Part of a small language model's weights.
Size: 8 layers, MLP 768 ReLU, vocabulary 2048, 3.64M parameters.
Architecture: RMSNorm before each block, rotary positions, biases on query, key and value, tied embeddings.
Training: a variant of SOAP for these matrices, 265M tokens, 4422 steps.
Each number is 128 + 24 x the weight over the matrix's rms, rounded and kept within 0 to 255. Layers, rows and columns count from 0. Numbers have three digits each.

# down: layer 2 MLP down (transposed), 768x192, rms 0.206, rows 53-152, columns 128-191
# up: layer 2 MLP up, 768x192, rms 0.211, rows 54-153, columns 128-191
down53:146136139158142163101108154131141150127112151128120134095083078156108120144116119099136144135145112175126150114121150103128182084106071136138129100120142115143087141141133122113118156114152104
up54:118095140102149086139127075137134145145134099156138089106108126111097117123114158134111153172140165090156135173106136117112146176136148117140147131115149103128109114139131118099152138169108106
down54:122117102134107095100137102103105126101141103135164098141132154140109160133111080117109117137123142128150083109154151128133127172117162147121149101141113126097137094141120098170127112141112127
up55:106120143116157148131076095159123148155150111137059135150132105119112124159141102160131164123147115095141147141102118107052116107121157089168081147146176156123118138148113111178087173152163142
down55:142153099116163171122113098200150099155129101150155127123147151111134070133101099158132113123148130099134149117117146075096105120127148129144177102160101143101149143135151132153121164130162177
up56:175169146120093106093085106074121180129135133160098127131142138164152152138087132090118174117055160123119086095095153101149094094141127166151152171100099141124136103118143109128136162104092118
down56:101166124136114145155113167136127101130142093144112116150105148155149143115082152106127052125124156111121139130107157131144149188108136152090164133124125106117090122115133150092158119102170122
up57:128162137121158124156108097156130123140171140110105166155113123113104132167133150118118076152143164118122130142113174119102084129136178132143129142131144101109128106104101175150139155117091141
down57:137128106108109091114110103141104157143135087124119152172099104134145117140163115162134128159169135113159093150101116096102170101153140087154133151144156121128165116187112111122134158139119141
up58:156071097103141143134154116094098152119143133154148112093122131130117147103107111071069112158109128160146122110110100154116122126143141086114069132137157155091146142095105139109150150146139147
down58:132095145152125121125131122157115138127151114135072176128108128131153110144126122119126163054117162141071153109128087136159133154160110116115176168130119174134109158071160153165144127106124090
up59:130162122163120129147169082143105131137128135110069098114117064164088131082092137160150146117101127179117137138138088093143133167151152132107118114111169138169069127137130140138146095186144107
down59:118125115148145121136137087096138118152156106142079127103104084093112087119116095174096142149131127138147140173130120077133120173146110116114158129128153185162134099130151132192169157155144147
up60:164146121139108135119140112091135101092141120105114115161137129107138136126123146133091156165141147133126074140145094144141143127108120132108105134125133141186115139113119153114157153109110135
down60:140139126108126122101147137098104097130159108130139114088145177150178149145194128099152173103099125088112121104143159105092109095135077114172106128202143123106108103156086134143157116139141111
up61:148139129151109108178109153149128101162134122109165153124129137136156120098155103126128149126133160093134168138150130129133115134150136149169108126132088146214156123140134132102118098125134093
down61:097048154181109112150163126116181149163116101123139127115134109085144123140153134135129135149095129144176133120154167164142111107155156137133138111119163091147141099127155133174102101137098145
up62:108150138118148115123119136152139157114190111095130112133109115120163144125114141171109125116101106095144104098114090114165140150119168147118119148156125136113145113152122128128140142104108088
down62:089103106154119131094133128131133157100106137141117123073115130107152082102142103142097098084139179156135141137056173155095158102084134150130157171097155084157167120137152192156167132161146162
up63:133106128152157125157102097117089150076149199107108146129117134119104161126140130129127137158092144098126127111150127132111130162158160108106120139138083134126110116118105145099135101127164149
down63:121087144115127118111109179135132105131154147113110165199113112140102130163160127120154141138149171123157133061154136124166149156125121124140089111104133088154146155120097149119088130111138149
up64:117127103169130112056109144118095119119153180107126098104138153170125126055144123106118117131106149095096160128176161158089131125150074140145117146115087117075139089118114094165120141080115116
down64:152132148151141132093090163127101162103116165106179105096115113125097085156152101122168141118114075114122129141101151136119150083160104117147085146096162159088126138156116122146123127117078083
up65:168110122130144118152146161121120149126183121117124086108142149126084157124151073116122118093150137111119119135135116168143175138166106100126093124094133148135107114211151112107145129105125151
down65:136147129156143132103121094133134120101099081095117143085112121113140153134115127138158117150141118139116151171141133107112110097147130115164120115132099098128080095115147152083128162128164132
up66:122096125153144158116149144148116102157119130124110158148132106104121136151165130059113128144173111127135135135089156117130122106141149146147112151107160108095146126169120118099157138135120158
down66:103136094126119145088155112123157140125129103102132110135122118162121173106133134163150150139113118138117132150134141142125121116113159136128126103122147142128172065128098128131135119104110145
up67:146129127136177120166133143123154106120103131142136126114099106115104121152121135118121108093091128136147144101079119081085119166100153116126161117114133077085134134121117154116124170110135133
down67:106099110133118102136102080160126130143104157154074111146154110120163155123123120125096139100129145156140159129154133129109134135158108125153116148130116138127116132111114114137171129141129098
up68:169098120147143164116118155136144136126117149120130113134114127118100150116128172113094136093075137156131096120144140127153138142114200136093089096114136136104139124140156135139129101149125127
down68:113143133125098111137133127132131124141116146151120130078092109145128148167146127124113132137112150131134128139149160152120125121163099111153134145109110169099120093134149110105148152148138099
up69:130104108131092193109136172114114141126099131114161136115118124134124130130102138127115125131127139147147147127135154125106159133119129129141126140120102145138138089128128127162140140117089143
down69:158134139154107130121130148125117151121139133079083110123140071119137131106167126105148144126130124104149149134118141120134153136102163117114095120109141126116144135153118143108109146131139082
up70:151124140131134174147151166120167095133119129151114169169095152096120122117113109172116142094132101128159094151102127101113173113124116135109129102114108115098162143098120113153119130167084129
down70:108127098119142117130160144162112109135146137166118070173106161127121138161112163129138164131122124123164118148123131144118160134130129148137123132129118108137123122166169125139113170159118120
up71:108125097130107127128104116127123100110157137147118109129122119131154096108118133147088139141110103109118146158103098091143123127126124114126124144149168162110142078135135091149139075183140115
down71:095112168141101124170153122111094110136123107118143158098142157119143099101157100104132133138148196139098085078135073128120179161130124139133148113144148081109106091148109111107149115107107122
up72:160117108091107159137141104158094110156131175112124125159062160105103115115146098134133134134094168163120076167130135107113167133133138134110106131123118143097128157174154144097145163116142155
down72:152137137161075136127135148117138117121116145115183166189132104120137072069133144086119128128152105140114127152170155170108137123158087109137122076137132087150143146139112150110150113140169131
up73:119126139079153147074100156137139158142101119111080119170127115087136176114117154152143113144127149129143103122145122125094088154106112134101107137135131117121133130071135075171094164111176124
down73:130150143078090120150140145106117130102100109122131186077174146168136104130157095174100195108088148114158129138076114159106116163115134111141131108060138149087105120151111121142147125137146127
up74:108119106125130084151097124162088124133132164115121134138155135147105134139110124138103150123141148095087123155158148121145146121088149171131135137137093127147121134103127153169153154105125131
down74:141146105145076155142136131144120146120151118101140086145075120091145118132112130147153150128112099122118126147144109103110173121121088120115142124137142135176128064119145101157103129132099162
up75:099124130147119123117130135120096184136093155132095122144137136133105158102180172119115168132121147145136143094138115168170128148102139129117138115133104093119059151136137108103101118124143126
down75:140112178128105138134133153134145146156151115184135137163108138101175080172124136119113116116139171167136126156108153144122127119156097125118154172114139108103123166126119130089139132135133106
up76:137093143093193101152128160149120138098134132133127144134109117115131111077171161141114102122150189148101154115123068136159097085074081108145143132157126093133108122131075152113140150120135103
down76:163146118138142106207128082123132134101114139099174108102116151158155115110119121127143126139104117112056132123136144143115113108150127091142102137134132149131144148144111089112102147141095129
up77:166111108150123128140100145128118137110128085105112164119139159164133099115128158133100129111148180085121136129096133129091108129170113140098130115136107160128123117148089152144088130081119097
down77:103175156162093136104118105167102149145113140133176137076103160148118103085139137135111112119143127162128163119095131152081132141131112168130138128152152130115155130159115160135113100104167157
up78:104108117128119117149148119103098134113121129135077094071122134106101100145137155136143166107110146114168106153153135114140116136097135146129114127136136127126152167122128125134128151120139111
down78:147085164123135108088118110143122140074127126145141147129140080101111110108099156171132121167118062122079137105134164108128099101100121150122139150100135128178109127137094125152110126144166155
up79:122111111118167091121114116118104129127092162176150154137108123083124148142143121127120125077169119076140172137135117155109156137131110121154132113124106113152138173165150174130139122122098101
down79:129142120160115160083173092141102120120129117161081130109119136110138152085148113129149124088117103115149127135174123128122132073085116133120163130103163124160135162080111097133163101144126084
up80:182104135085137105143092110167144103140148137124159101133121101094097140117131121161134113148174095146116171066138130096115135128147159141108120114152132134103156111114154146094141137126116119
down80:139144121163093106142114122132133119110136140152127109117140128139153145140110142125130130111158123151139114166131156151156129180149135118176130135069101147128131140144097153134132151170169136
up81:118160106073127148126142097094091136164144163116096113107124127116123138096157147096109126145139134131114130107125134113146118123092180095146126137066137168103143091113154135124084135163110157
down81:092135127120128077124114157115121136156152181153149094131107098147118118123128165128124135149133139138127145106148132133134137144166113111139083117153110117128126091127144132135141126142138111
up82:155110135090074128143094140135124107126132121122154114093096129153167119146167112117115116125119133171110159128090131112133132129172106101104099166105160089127115153124158152115133137127095113
down82:133117111113176124136206126084107134106175126124111160133156120149151103119121123173161115137127135106129084100176106155119076125113175094112117118121101125139111148155147115122136190125126142
up83:112174113153117120143124161108088104147129090105125110160154143115144121128115140100143141130115143146131114128098127123137142163127132149112120163088152222136146156106104110139098120097142125
down83:090089124114146106139160143138118104094110099142144120147125142100148095152145171157117135152138177123144117163092124126127129143115103097162106137125106113122154158098108139139089140148110118
up84:143153143144131162128105119152123127118102173155145160150135130133113102161111063114161127131119096119144168136125104148116081170088082090170129121126110089137126143129126113123141154130113129
down84:115142131130113126127129127146122112115144105123067143107096134131127130136130147128126133123137163103109151129145106134132151121117140141129149140148160153125143106108118114150164097103156089
up85:162110102104142113103127124106124154154109139121117153119118112082118137144157107150113167191171137156113185109111093094175116105110124150087113137145133075119190132119070135104116102114104121
down85:134133121130109123140108111155122118108095133131128091124130171175166137152131089110107122137102156142120108149134103151124107151113093124188154107147189160127148163121154127122116129111141177
up86:102141165108120170141112072107111143093123132177119148145143099104131116116099131137086133118096159121135120131133105103114148151080118110122124124130114105158101118136099056117132118133152195
down86:145143148098102102133125085102139110137107084090168124087137121110143119168104103104119115131086111131148164100104136114098166120081137119164136127145164152120097113154116122098124147107116103
up87:117171113130129129142151134137116124157111153117100100132147127132130085109152132091105152139145130144156132132137161136165162123158172152147140125182108121085130088148131104108144067126127115
down87:158121130138139123120140129127134111143136081126101090138126152147184122149110164106110076100125128124108148150139153118121140145132147138104121129160148146170108126134128072128143136093163160
up88:096136146162168135138142114185147140153088111118135144115103124126132108104124063143101117126144151176129108167147107170106114121107117066073070160094120194127126174151115118064095153166148102
down88:124101088124132151088162100118116158135076144134154114110137170098106114168127058174134148135125151142152125155063100136144029201108123139085179102111146153087146107135155101097141113132099176
up89:112115104140103130155117094174115094126152121134140100131120132144122112162175124163154089198169135159137123098125152111127169123109122135161138104118141146118117124141130123130112110157120105
down89:137109146100113150122125093152120125129132119118110103082116139142101095150146155101155102150114095125142154099097138143150132113138123122128115112109178089096161167133140119133133131157141110
up90:153121115115155131113103161139121130101119135123130156129108124121130138112126108137104154103113120122157149092120129146145110108136117132110156140124130126165107130148099106150127168136115160
down90:111141110140111131146129100163099175133108090135151154153178121136141098124095106141106167126141124116115112133174128150117111130129170136097116127114127149136131115128132138130156127123135086
up91:148104120129138095109163097114150151112119128119116120102118129131132145127165096130116147093141118137127083114144104186085129125157097128141118124123114132115184157123168152142091153155166150
down91:131140126099136172115143103133151176118159120115178121127130151141102073123085112139141092129143123136125160077100171137124120114106173138158119126124158122123095080162138112093147151111150111
up92:120122110121144183155119135108107139160108172145094112134113142112126126124142114116086144123136143146080162119178142176147110116145125151110147139155130151174118094154130116136131089119125136
down92:124119167131131122153123134154092123109076130125148119135084123130121101133158158164121153140110105145085148122147151112161124103111135101090128143191091129151124155147098123120069132126123111
up93:155071134126147120136106114109111104122094143128116104139089107097112150116143174112098135114135108137139096153117121137112159093122094114125169118131121103140126101116152110130094073147108118
down93:156089151144126105142107175162148106138159144087095120147157115141141154160133136106107105113151113154151140169147166115113119119128084104131140130137137170124132117124142118128153152132119146
up94:121104134143160109111151134156112147125146090123135170080082096115142091161123124054154119124148172111150135111085134110116153134131158155106077144100128138131119141178128143106136142133134108
down94:135145167078139144091112132179149131130123144172138131122110130150110120117096116101108112071120138120085127150148109134135119105160114116102110121123147130163102117092147149101142124116150132
up95:191160116138151101127116113104105134149111069126171157154124136115145157158142093092130128110099110105145181130117143149159123109144125125108127143166132119098130115107129112121088081101112148
down95:132123156135137142116065158124154129149168081134123116124120152145111167093115140116116107138169137087130148145112092136128132123154105099124109156127119167169127111107125117172122100109132168
up96:149116120146109177117202145141159135147152105168103157098117138129174136144130080103079153151144149153153120106139101088099107152161137101121125104149119132142124114090127138163143182120128132
down96:129108140113137123120128062075134117151107145148129152081155120107124144129110148067160147091130147122101097147118145137166091167122126151114156144156119129111095140120141083111132112098130160
up97:132119120108143078162161123154119129148129163118089147112129125127126076166167160155125126109163106162116139130151117123101095077116089091111115130108108138112109146111095052116105155142153086
down97:146165118098121123167112117143169127112150140144096110136135120140156129125133124087150147130141176121089146129121127099121083108130115112121160126132094143114130090128136042098149133062081139
up98:116111120139133139137114157145132135116112125156126120138134128170140162130111156113126135114131138130122118087109146110145164181126120155124105094127159129161177185115090090162128097105128103
down98:091147151164149124103138128158115117176099130097131154095123114130102113129144160134176133143161131155183147124059179116140144187133129126096160122113107122093093114105067120135135126083138078
up99:124110130128090141112136067116115112187133128099150082107156113145132130144093152142110129128138113078162130130127127148146118127158133153132139125132098132108105106137147118124089119126123093
down99:103139137090129174182137140101146113102093145140135124122131147170139124091124123113130137124164107113129159113116092113162158122112118127137084114107096162126145142122143102156137086137155170
up100:093134125128117096110150119134160128120122110168148125143121124100126149125144139199141134081160154165098144103138139099115132155145126150094118112127076114117134111101122159177105127107147155
down100:138143119145114108078131133160143135107147108088113145076132117119152091097105111131129107146127158116134104112124146102152110159106084069165127095118078163127160132176056124184129127130117122
up101:124131121070130134115180152144120126100138128161125109143084114157145129156105139117108100145119131149137096136104124148125120123141133122149087109137142135108117128165121130121141142120142122
down101:128167152137120130117154085123129115140124140141129146141122148125138142122132094140079110114172135116113125133091130134119092131138144121124122170090120081111141155169106108145117126143091130
up102:098106092147130147097104104119151157148144145122102136139108137145133127126137140107091162105137097086140090188150106103115131136104065133134107147093098131151119129142134084130141082121089171
down102:116115115152135133076157175128121144175156154135141107052142129127094158124134109118122098114130091156110148128171108126074129185125125111117064146120082088105112188133087098119093139147123153
up103:130084127142098134110139112146097096140155129128127114102125117134113130123109131136134138140085131141142126144127160114137145141194138112134165130114118113113131088149115118140103132138156142
down103:128090144111120133147131139165105106173135108113161135084116150154173119109113129112144133118140148152100126138117096102099093112129145125127141141145110127135134111134078131122128130110146120
up104:168163140126126135153116092137158146195129126127113121088156120100113135161126087098155137103116138143138137126107171111165116141138122108118139113136126092146139137134125129138153126115143129
down104:089117154124104142148157139144086132083147099116188143125130108106130140097096127203126119123111137110120118156125091136137110116118142131130135116160138124146130182133123150108129111152102139
up105:104131152094147131144120137102110156139136144113151122116133151146104132125123153133152118146170106177087107120093126158168173183149076109173156160169120139117154146142075102165120180117104140
down105:151142101122101122075155132115097188116143109143142101175138176148141104122165124132156101103140167171107121103123138066089105094107119158145129139107085081173092152169137118156092121131145134
up106:144098112088081156174157109162160167140110110147153155145158171076118095125070189129121176149093151064126119106161140121158165083172113137168142146133081144111133122167120135130104099142149115
down106:167156135177096147119128156126105129149106152117044124126152114171096116121146112145175122114147095128148155122117076162129124100119148131104172124086091132159157092098100123140075131151134137
up107:162081125132133179130166142105098113086106149168111121125113134098177129102155108147136136123129120089144105116097140161155131156146117147129146106159140138112139166179120130110086134120129124
down107:111164097087127155080156127104125108135102154138132173117123138115170113096084120120165118135156126116164093168126151060142113121110143126200157104130123138134123103167087113109101135142133126
up108:118131132148123162157109137150144175107134090146130137098119119125114130110128107079163105135104120164123116115113137157120144127106153121123162144102128099147139168113174157111144147164121141
down108:160122074107092136173169107132109123123132124128118121150145132105140145140141124133108140105131149124123099159115155157075152146107101143122138125134163133139123118114141151169105138113147143
up109:094118132122151147094111110131124151108131174097167116134168103119060129121131157101119133132142108121094107123098150146163182098151153127104110136129105172098162069100117140117102126142086124
down109:137074137140098112095120082087110126143134120107141171142121104109171112104116156153138147134140143096145133164124151104102141154109117107142139166148148149161123172152167155165126130155125097
up110:117088104153143153153123161185136120165173124115125114123108148166141183129136082121166118158149137133156152120176116089121144102150130115122100153120139153175131118139129198130165099127093113
down110:154094104106142142101125094134167132110150124101114096106169123134127164129120099127171122104132118118096091118106151130168120102120109153144136152131169132100126082125111076082123158092104120
up111:157154110111089154116118126135154147129131104169124132124094161110080146112148136173100132148120120114151157139155177123119147120112140141134154109125091072128141176124145131149121112130109096
down111:126119113116113120128143145154125130136135134142120128137145114109117143155151137132136150122138121144128111132142146138104126131133111105132108117145124123167125105137120132125130129153119112
up112:109137095142177174165132133151130109134119127156078093147096154148137176083116136109107132146152189114093111126136101121138119200163119072157141115163164119101159118107116111121106170117132139
down112:138119117140082095132177140111094130137149111148142087172092120161113156112102137173127094127132110086101142158180131139128123136102112114127108152124052151129138106143121077166101131122126092
up113:128103130147170124132090148136120102133124134121107093145114148108134154111142101093107134113198148148145135125142140120140124101116125124141183107123135150126073146109085130098115100154123132
down113:134164128181160121113098117109113120134122107152138120142106155108159122101111102140088143127173098132095107082158098157145135129136117143136114120143124115139125113167059138189122153150126105
up114:144090127136166141127150109121149107106159151091121113169121108137098166133152118126149150113135105106136116064135133110109164116131122129153118136152150131124165119116117079135122123162153182
down114:116104065140111097144177108145201054104114121113097108087142096098127118113113133120101073159112098126123127137132136075144127140152127119124120194127137104116132130104067112134176147122127138
up115:097091104161108124085144110107112108118157123143138143120162146109139122138116138213162162096146129105126157138123094174118164200104099104165125112080130149122121127081114166149147118149129121
down115:116149131093115120158130109158147157145158130156097129110065135126100123162114085125122118136128152109168117122116143100095134091107157151120106136127100118155134078157140133126138086114086128
up116:137145145153107151167106131132093148129192143131129113115142170145113117128126129114129127108147156126111138138146127175106156156117134100165147149103124116098116121145104143124136095125127151
down116:127076116132103113126125146121105114109115126140097112161151138130149165143121152151107115179124182135135103135093140079138098132158144096120136110129149146119072100090115114129141120133119099
up117:114093135175138123160138119143088152105104158123143164114096085117137112159111115184123118089128134145146109112120111226132172141152141146119132122087160119144108127129070143139105142126132168
down117:103136083156173091096115111085148110131136108101154137140150127073134143146113126097099158138121118165103138145090098177130130132106117090090084126156117131132087101138119112110135111098153179
up118:148161162145112083151121092124130143163099113096126103121113145101162138146133165127132130131172134098136121107123158125124120114145147128132116147103154084101117122082165108120103094107161139
down118:167141113162126156138115146098118128122133151116139074138154106144144119094111126148158185107154124124183151145154125118103149101107141109144137109146118137137108114163141115148138110139103158
up119:152137174149132121144127114106093119119111162128105103154140138109140140149139145150129137124140180088087168089113165068113139141111155128149165141121130162126148116152083142110134143126138157
down119:142070145105121129097145117095142162120128121121171162093126137163102129118111150152144069133122149137106126113162181091105113101144097117134118095156142134108129140160114128106144117081141126
up120:116119117151122143162122107109130112161107129160121106142114102109152115139118096134122144133137107090139123121131140121075139139138143123133111152136118122082121167157145107102104105112104141
down120:104130131111100148154112167163105130130182141150135117092106130153111137097148124152137145102118144157132127113113118117112125154156110131100099114122087130138119111108153123118201132146118114
up121:132108135135094147153102137164144102110151167132144124148119099167139139130135116082125075139120176108121136129109159127120160158167135158152153125106146101164123139056136124152155105149148150
down121:129151121122158119119149152152116133151120107158105120137124117119112146118115128132129141129136129151175160145137121111097137122078169139114109141134100124096130145158141094116100118129127145
up122:118128115145165136109119129144098103077150158125131153123161116108126112110077122129098159090141135116122176167153150120132143148186134158088093128167137127123098119145118125123114127112137102
down122:179142142084140124105146125111130178183122123119140138135178117103142121153150111105165164106108155126130087144147170132134167157147151123158100128138163119129113149145131132128125111139129146
up123:134131129148160096134153106134122094094132145090161132153148110131143138118162128110099136162134153107129127156144131130158189145134125124146132130120109148122106101114096131104116156172138146
down123:130138086094081130151067154072085104090138170123130120114116161151112175143094161117136110121117124131129162121160082118129169137114140070120176121147123115134161154152149123130078168137146122
up124:148135146108160138121097113126133119140112137108072060074089134124138095069101088133123161164104144129143191115077144152121133144162132116118148143128125111126148158120091155128157144108155165
down124:127126160137140136129166101132148176113126171132158138140107159088154129075161162080093170146119168145165152129169133138183112155132143130139089149134110143111117078129111096149139165107131161
up125:122170092144173119144109128119126131150147147191134065136117093164093138144123087183132136112154113168129140111089133133175092145134170158145137129120134169105122100140120140107145137129127166
down125:150149152114200166119135136146191077155176096157104145147136124106128106155147138087148137155115181149190135118132175150138115135148120160122095147150109157145073116124109107099098152155150141
up126:138083149148151125161157080146143154132098155146162171104133101146148118138120122056106119149115146130137115131140151155127112108160134124110104158146123150122153162128085123115123082162134130
down126:119102117146141085133155180138089102094103115110126140129126154099144096109134145141127104136115096153115131110083121143185173152122154146097106132092132113144151129158079183118130170151180148
up127:146152139151131096114101142091130186126096148153107119186100107118087158147101091110109089191174152104112092104088126122107141102129114140104099135142132143150117075149116134144117162115121115
down127:153104124136155139083172115086168110102090123124085107125181140193148102128093143133117127150071142164113103123153131129151095121121106163127141103160111104152158153136124119146093136103077208
up128:156121115153149122108123143179156119143098117150105099088113134131125156129151176140129122093148096159107124150152141131146094151116112097160155112112118111103156139128158142120103099097099127
down128:119117136148131096113133139125104155155135126121120146105155128155133163097111088111120117160119173135112188087128113110124120111133185140121110144139170153135179142109145128174112088152124094
up129:137150115124118088125110106132128115131103140188137129134105143135119127094121128131138139096107152137128088100145140138138116131122153120113116120119138117116139099150122162132136087152118100
down129:137162149121101128113090118135114100135141121161117110102170139130114118121111176136134088160152113130109138176119139128128142104156118131155157144110105160135132149113148149150131119093149169
up130:124155121171139143142112162136121101161125129119181103150124100145171148156153132128094150150131125130120119100176149173116161126135143119110099134166106136179132111160114140153085126133154102
down130:142124147126134108125163113138120109122155104091098148128157101150145134119088105118093113109116146160134138143119152116157088120103112123114123096113116107128100123117112145121136132121157091
up131:128178158152121130117074115079087128054126131168165136121142143161116132188100128123142151149106137148126124070117120131093122137116112134149128132155166126109149127153111160146159140166131122
down131:114136153157176124159133176134129095191172140098071117201149127097110169099095163111126139123118131117113166170138116109124109105091127117091139111125132099106093125091161114140145116141119107
up132:154097099111165142145120164126125151112136118145110130130106098156110160144144149102115121135136132114145150169153183145131093144132114131146149125104145099107110142141164118149149120138137141
down132:107093150117145113190094103167095153174128137132124110139150106149115096147117124132117137151135118151117129131129102143134146128126089102136141170113133108139130096137120126132147141127162139
up133:107092150126121134080124135136100135135155120107127133125147168091121141137126118144073134123152142137170161103128109208124128129139134137118125129142128162136100116121132137169120134105110092
down133:163115125111146128155155107110097087126144120114114116152128136123155107099118149120138066100103095118112127111109146126116137116132089181116134154125150101085111165147146109070128127124106087
up134:114098137200118146139104114104095119084099077136107092132124166152120137100137129080119117126104124112087128161150151125117157141122122119156141147112061090124181157089140118145137144123172116
down134:105165150084152127155124124110127130108125139101112117118151133157134138159151135171163112130094124125107139126087129125108116125104139138109129127160151108092122139134155121187119082107123115
up135:143122123174147122128139048104141124115103117140116115134097111107108126112140137139135165127136141171135037095170136126088129097146167141120069087134110144140128137166096126093106114158100118
down135:160118131128103148096132073112131151127164105163097097128116153109147154113140144138125122118090140129124094143105146120135105162128125143141143163064172126152125098109103129152139132146162157
up136:114121086126074120154090118122059139146139073128168121087135139083127129155183133102137099151133169138169149112128118122119160154116135147156127164121121149147133132086117117109108142143110159
down136:181115109117108119131122101114129152155071103131112117166106158127121130123149103121114135130109119143136090108127126105121127111092151105154108125149182161116132159107113110156130153152138099
up137:114074118105103150163176123108114130191120189146106149139095152108144096179156113136142111130079128143137114090101150109135125118133224109155100152141157149106144139154161088088135133110164119
down137:084128132120140141126147118119082122093161147117141164117127165135137135119151122111150117121120149136151137156114107123132130093092087115156117142167108127125155143136090118175147134096152110
up138:135135120104112100094109111144137116151118162100094124103134148133146151124131105124104123124123132131125126115141133147109151095126180149084131143119098127164106152132123133138160150100137138
down138:139122129118118155129128093147136121091148116123160118158163118155113126093175151120126129166149136127140059156105157140125127142154105144133146118117108086164131134122148141098099146160074140
up139:102165132143140137152107139149151084153138141115113145131146156133149134122114080109111092117078141126102139132152129122099157191128107159132140115130122192121158084133173143156140131123174093
down139:108143150145134148096112060110133132151144084137115108132096140128122096148111098149132120141172152076122119104136120172168142149142090133178153095151155093107141146175185152177154133117180153
up140:127103137116148124093126156137107144096109101100137133189132071121070082120121090120131136112138179114142111145141055110116105145161120142130091122148143105071166123118113113122110128098115137
down140:114140130144126132153118145099068101111094117122141139110160155146124124139137111113124125138107094149097120163116137122071132103156122112121161116115138101134101111133097166166138137103101119
up141:123115124099101100129083114154165115106134133170084115124103082156080152187136155147073141108101113124153106110110073147132130094111134116134058148128152125141125147179149110114146148116158163
down141:143106101109166108095173139126174145093154116108084138158179137151113142114182142150132128106120166127149096119133147153118134142137118119093137115105111133084122089137129105098147125141120135
up142:129086089099156126146118155124121119127086083137136138105159172128173152103118120123115111115106131125157150104074128124143135115173151102117118120101145126119162121155170095121134136149136114
down142:093157103179103170171143164122115118132142103106105099106110156148172108126103101128174154110132144101143142101121103097114157105135091140125146133150161125181132148099121112095093142168125117
up143:123123133151138131073139140148139122137116132149135143126135117099127121122173094125112122145165091132140145105162114084137155164135145124122144113139124121108111098116150107134108149073163088
down143:134169141144103134183135120073105138099109079125141121139107145142131112139137149111138089142142124125113119130114128145081141088120129119135142143091110097098165096158121091122161127114139153
up144:106115137116187154140133115170170160137156152144126128117144129142104114141156127118133158106182131171143094087095131111113096160111137085136107129133154130123139099111126131102160127168109184
down144:138087117112128067085182150140168147151163137130143155109149128182109140115136132110138090114117104112113109118119126145163125148187097172153170144165132148131143124138108090137134135103154116
up145:135110097171111145146170147126141156132123149151115130122145115132142137151117143156161107115176112166129131126119132125046145123136163179165099137096092132142169129093120135176102115117165122
down145:127087131132166123145084097140123094100134125111089146136100120102096128131113102123154154140127189141112129138130120111141128132119126148163145142140101122133135082135146153124101110182181124
up146:143078118111101112123129154145182132093107099108130132118082105094173120142181144093139167120151121143121103148114145141175142165136124167117115134114159164068086145154171127112114064142116166
down146:109130131066141113126085201142137145155125152109117088148139081135150146115123117123146108107146103092094113138128112112106110137119128149134142156138163155096107108148110181159130087116117128
up147:121161114122125108160089116150153126125128156178129119085133107122100138091123178118137143113115168094144104132121117096094112168149151106138096145117091108146121113124111151155112173121085138
down147:105101147148127159087164110132107135161060132115135134148104121133124189142145106169123131121147116096118077095145129129121138131153161133163148117145112146143140147089154102171104125140141129
up148:075160082176112153132140132108101164150149091153137118135114133096139117127098116123159185110082145116141155136142117166124139142145150158150113125096131134104126143123137108156047097149116121
down148:108154125138118137066132118122130112097116140148112137104194131123144139124135129140061109114143160137117145172145116140110116158141126113107137176127124107114128162101152112138112139192164177
up149:107145118088140127185174134159093136089122108145113132099125096138130140163131102148125136147146122134140085130121117111121148183121134152112144147150154149144150137136119114157111148119120133
down149:101135101131135113110112144120116089117144138100127148129159110098128098110082165116157131110148148142154121130114140123128108147124114120112112146155125114121108135134158156133138133121154141
up150:185148107142114132171133085152126113147146145069127148130125120124094159086108142150147118136125080094105140120186130127118126140120136095115110116141152144091127132129115169098189145125162124
down150:108101141121165107118100150141072132146120136120152122106151166127140154141123104143122168160087136114137145141134166143134104101128167112093122106121130157129165156097119119129128196119093087
up151:121112123138112083119158174129098111169108124191120133110125125100105148144144107114109096113129091106117141129152111136151151125124143131147119158103138166117108132174138102101160147135088084
down151:090165106136144087118116125119099120143126132130078133153148138127125141107104160086094083147092119124112131106151099124164087128132132149097093081135127118129149141120113163125142110124119154
up152:149135135092117133161113104120141100144124122147071122092111133116127100095097161066067138139109124101140110094123138133121112152176141094136154149116142107144104124123132140117114156124143182
down152:125140112148094129113122085150121145159122184116137108120096121122151112100154127119116146148148132152084129173133146150153092137172128144127130092135083090102130145117103126141126160116143157
up153:146143136128119134131105163139175101092132136127090161105112161139120131135177136146129150143137117132110131123095140164112124109110128147157123098140175114146113172124124137140097096188122140